Part of a small language model's weights.
Size: width 96, MLP 192 GELU.
Architecture: LayerNorm before each block, rotary positions.
Training: a variant of SOAP for these matrices, 147M tokens.
Each number is 500 + 50 x the weight over its row's rms, rounded and kept within 0 to 999. Layers, rows and columns count from 0. Numbers have three digits each. The size before them is the row's rms in percent of the matrix's.

# layer 3 MLP down (transposed), 192x96, rms 0.173, rows 157-171, columns 0-95
106:529471444462476471512498482540437465534533516566485521471516523518640451500548485512585552505465509482525516436579545474510488497499479511483517570463492619489526481525493548514491474494500551591484495421499511492576523583405437460497514523334492538542481440505530374507484368368462467441
105:537534469450555627476453366510440534507428605495556557503495395503561483454509514486628523456513524483538528463455548549541540518501570421530526445496522502530489509516564554468534529570418498450446397539520541475567528554423494397393492489500520451552511454521489512538472522424493517459
113:525485478486542405542397568521519387491462541602493520474510511526414526593523548436565581485509462464525508580599425557544443438494455535444497532480426446427509459512521527383511545518496420481504507466463489543441518453422489502458514502495633388526505503439450490518497525507554461490
092:556449375502579545503527582494511493525497469475549390488511526476516440483471509609462475497516475447442491484601472485576478489449414515525521510459481541563557484454532429445545417477442430640501474436485546518445490526509592522444445524561541492473483410438510508554519505545451377460
103:546318508514481491481509489474518511498578470506542518447571438425585509433572483569528484514527496468550443484467524548458600438499541454583528469464549625407507499406525546448387476549491520564454490426472446440557459461519561559556496505491519477444493517531534470537494550423500466492
092:494481460514508536576529530407547551465537402418470535564482547511475475469553438429428465486528429471536471458436561530496524509546566515441463491480569459664521504558460518447551468491465421510466530492409444521435399493515397475459460525447558555529472557528472483542398566463470522451
096:474487534481482467535474498480507466473337603495414426547422454486433597630482443463529457494505588497413435458487473441608525466541602461546538496481520384500527522506419478551573513494454458476439530506562490524519392477480543506486472542561466518532486462477485506460480531482461477517
107:455506557540524458467408431449452452523471445526481452493514449549513476520509503461524443596370541473605430461486515534528361500393574492443509529485501458440491492415563542557491511455474544540455456466577476428411431459551474514554492477477476563438502498432467515481534543496559588573
098:497535492520556544493598443643500512536450435533468468545546465545551486433481544537471512509419598432554447538460484639555493566381529473469471479447488427458488423447520505493506540462517521481415565481490555542465598490511499469538494531439466538543525504445578488457427539410446453513
102:502523575519527498488526505433555449470579516528538480456483486574611466501529531478437536548504556524487456636551511573563479509436578521468534452588469548551489454494606432491497481501477477588517501496494509513453483510446599427529532431518399541493577431508439400485453529395507529591
099:450526534513478558552441515579505509495465534544399485494528493528524525420477495403503443523546503520452582496532458497675575571508473401441534477521469503457464429491517390474477490602523522573486536478530583515487510549532503468472633555522548396490553492450474541460418502485544484534
099:537545452505475505571373522540493527479485476541536508464532518530441458559470467506510469518487546517437508396504447489537500573569480377454470610511407428499444518392551567541485508483613477459518520543440436470518460552530536506465499456471459529500434519497626489443477506422588510395
107:496557521605491484489442525518542476538471368476427484466520442605479524513534522466366531465512511356522529550505478552478496516583474524490448518485481484426565412445432474529474516474555542617495458490508511591512557565407530436525548481544485583544508470471559467471534460453427470505
097:473393511579350520434503496510485566523429483486529512500504457497524437515502474467459567503432508499472420587419402518420463465489485428547404462497569569514554486486467501450478473527478457565459439414574543453462531537567464531463546529556547576431538504416516518493514527495551399440
109:588450468484564567465541435492493483444505565508583445456437492611534457485497452498483489444533520471491472543513530519533588527462467442485436463450598475585511480426479457435495533513520492495427539493502572512568527507462585490544598538455452528554569603452615482382460534496485416559
# layer 3 MLP up, 192x96, rms 0.174, rows 158-171, columns 0-95
103:543409437518518516456499471437527556468501493530595458590538583454551495490505509525496512577515474487502510458505516475436556545432506551467546546596476413525516567364474551505521521419515535519504510412469533457504515435451425534489553518552520418571434654534430455499565487417518451495
112:385466558597467541542487546511534535573465518481571418558566436472590435436550530575445412511504543437438518505442555388407425510470515469551434522565530538453468519520461510506548464514509508499455463521443565473605512473556476504453554481505407537564532487503542489469472430529507467588
090:551514603475491421480562518536547436476465447508416550476455420521518508523514491383534494467395563569532545570393589511474485516477487532432565437457485490504528490542480539552463480388497516468448468462476475556634556504464409438540465541482518493572500515555516449468605513515549496560
094:455574580527564530551513468527532512458517565527536527493507404489464482558468382495494478438457507570410513477538457482465459495531418510535463480472471449640542465513477538458638452528478470485533585446502511463573585483576395493530496516537484476459601497421494517451468502495602475578
101:513479566511562516550524532554500455536491600539460476470481442465493435496423557494532524497507533498554497504477428441487501526478484472459460499581475523381542484548559505538450546572573518469515447499483441495548470549375502538487536467534501511423589457389552556515489436643542342518
096:500505447523484501455543538454549478531567510444471401518515494514542519443555558525453573511501523455504547455480495525413466521463493628496494557479571512456533461496511484506422576521592515423493463547534459409521565449557382400459539488420538443465529573538537498589568539441557589587
102:525500472484507497463496467461503495598495417458507495534545520578601493502489506537645448531521463546356464497440614477459485493468453512517496508504547581505569454479524639496494408583440454448424411480488539501529466584536520493498516479488449479520481448524504540469532423406479422458
103:461483526523499475458472548360539431508543547595469513470444477469457435563503388515520539558476498519538580408553450481487524518535441526465581493486484481574450506506463495445473451563539460489429474502432419552539463552617410495540507473601560489533543523522460413483496546584542556581
110:521483495480530541504545557588473473481399531480350530562519532479454497442559454502509569473574404566566501388439518465436435497542457507517539491472560442467496578457500504539465532525488546429497454502519478482439554507573422465426356546533512465496510586554556563494544509575527532494
092:532476473509518437531474544489413525512493485478438533606590432406541473492444527449551541473548488478523436554494546487459521525473533473465492479530562536599516518509457522492601482493498492469434583445559482524527474381395581567465532462527527527514454412517589570460557435620438427527
109:432468549518454551463591550476460430515416571469389461502449396474503452516511584514510489523504476525553414454514523508517490484443555610467625451538409530560525501467424514552470516525400542541488517516519488516601545413484505552504494444537482495484471442485432514508531447531366542517
102:478432522400512540468541555481467440477477587545527484542508517427571466523461512491568495494537547513453456488443495374595474554443549450513553435478516522530417564490543462479506514430556492418505618534437488338579471503510416461507426538516509495433478572436490487506507528583495484466
097:528534425472527503603496502463537466551656488533443390442469483496493573534452502544523419462533524418444549474510532482554602544485490512473483438540434525541472543496494552509394532550534487509529494530437434541486499456453587498601484449498505497518446493526422568552499466502516634592
106:465540523583458515571596564494511520496485482465523550441539494450568498497497543469652450433543552516469434502438565513545478453500391451439454468526482492458519476538500562442576496522527506488575462500517424555522371493441457426495494630504531548463558451488512522437594492431498480434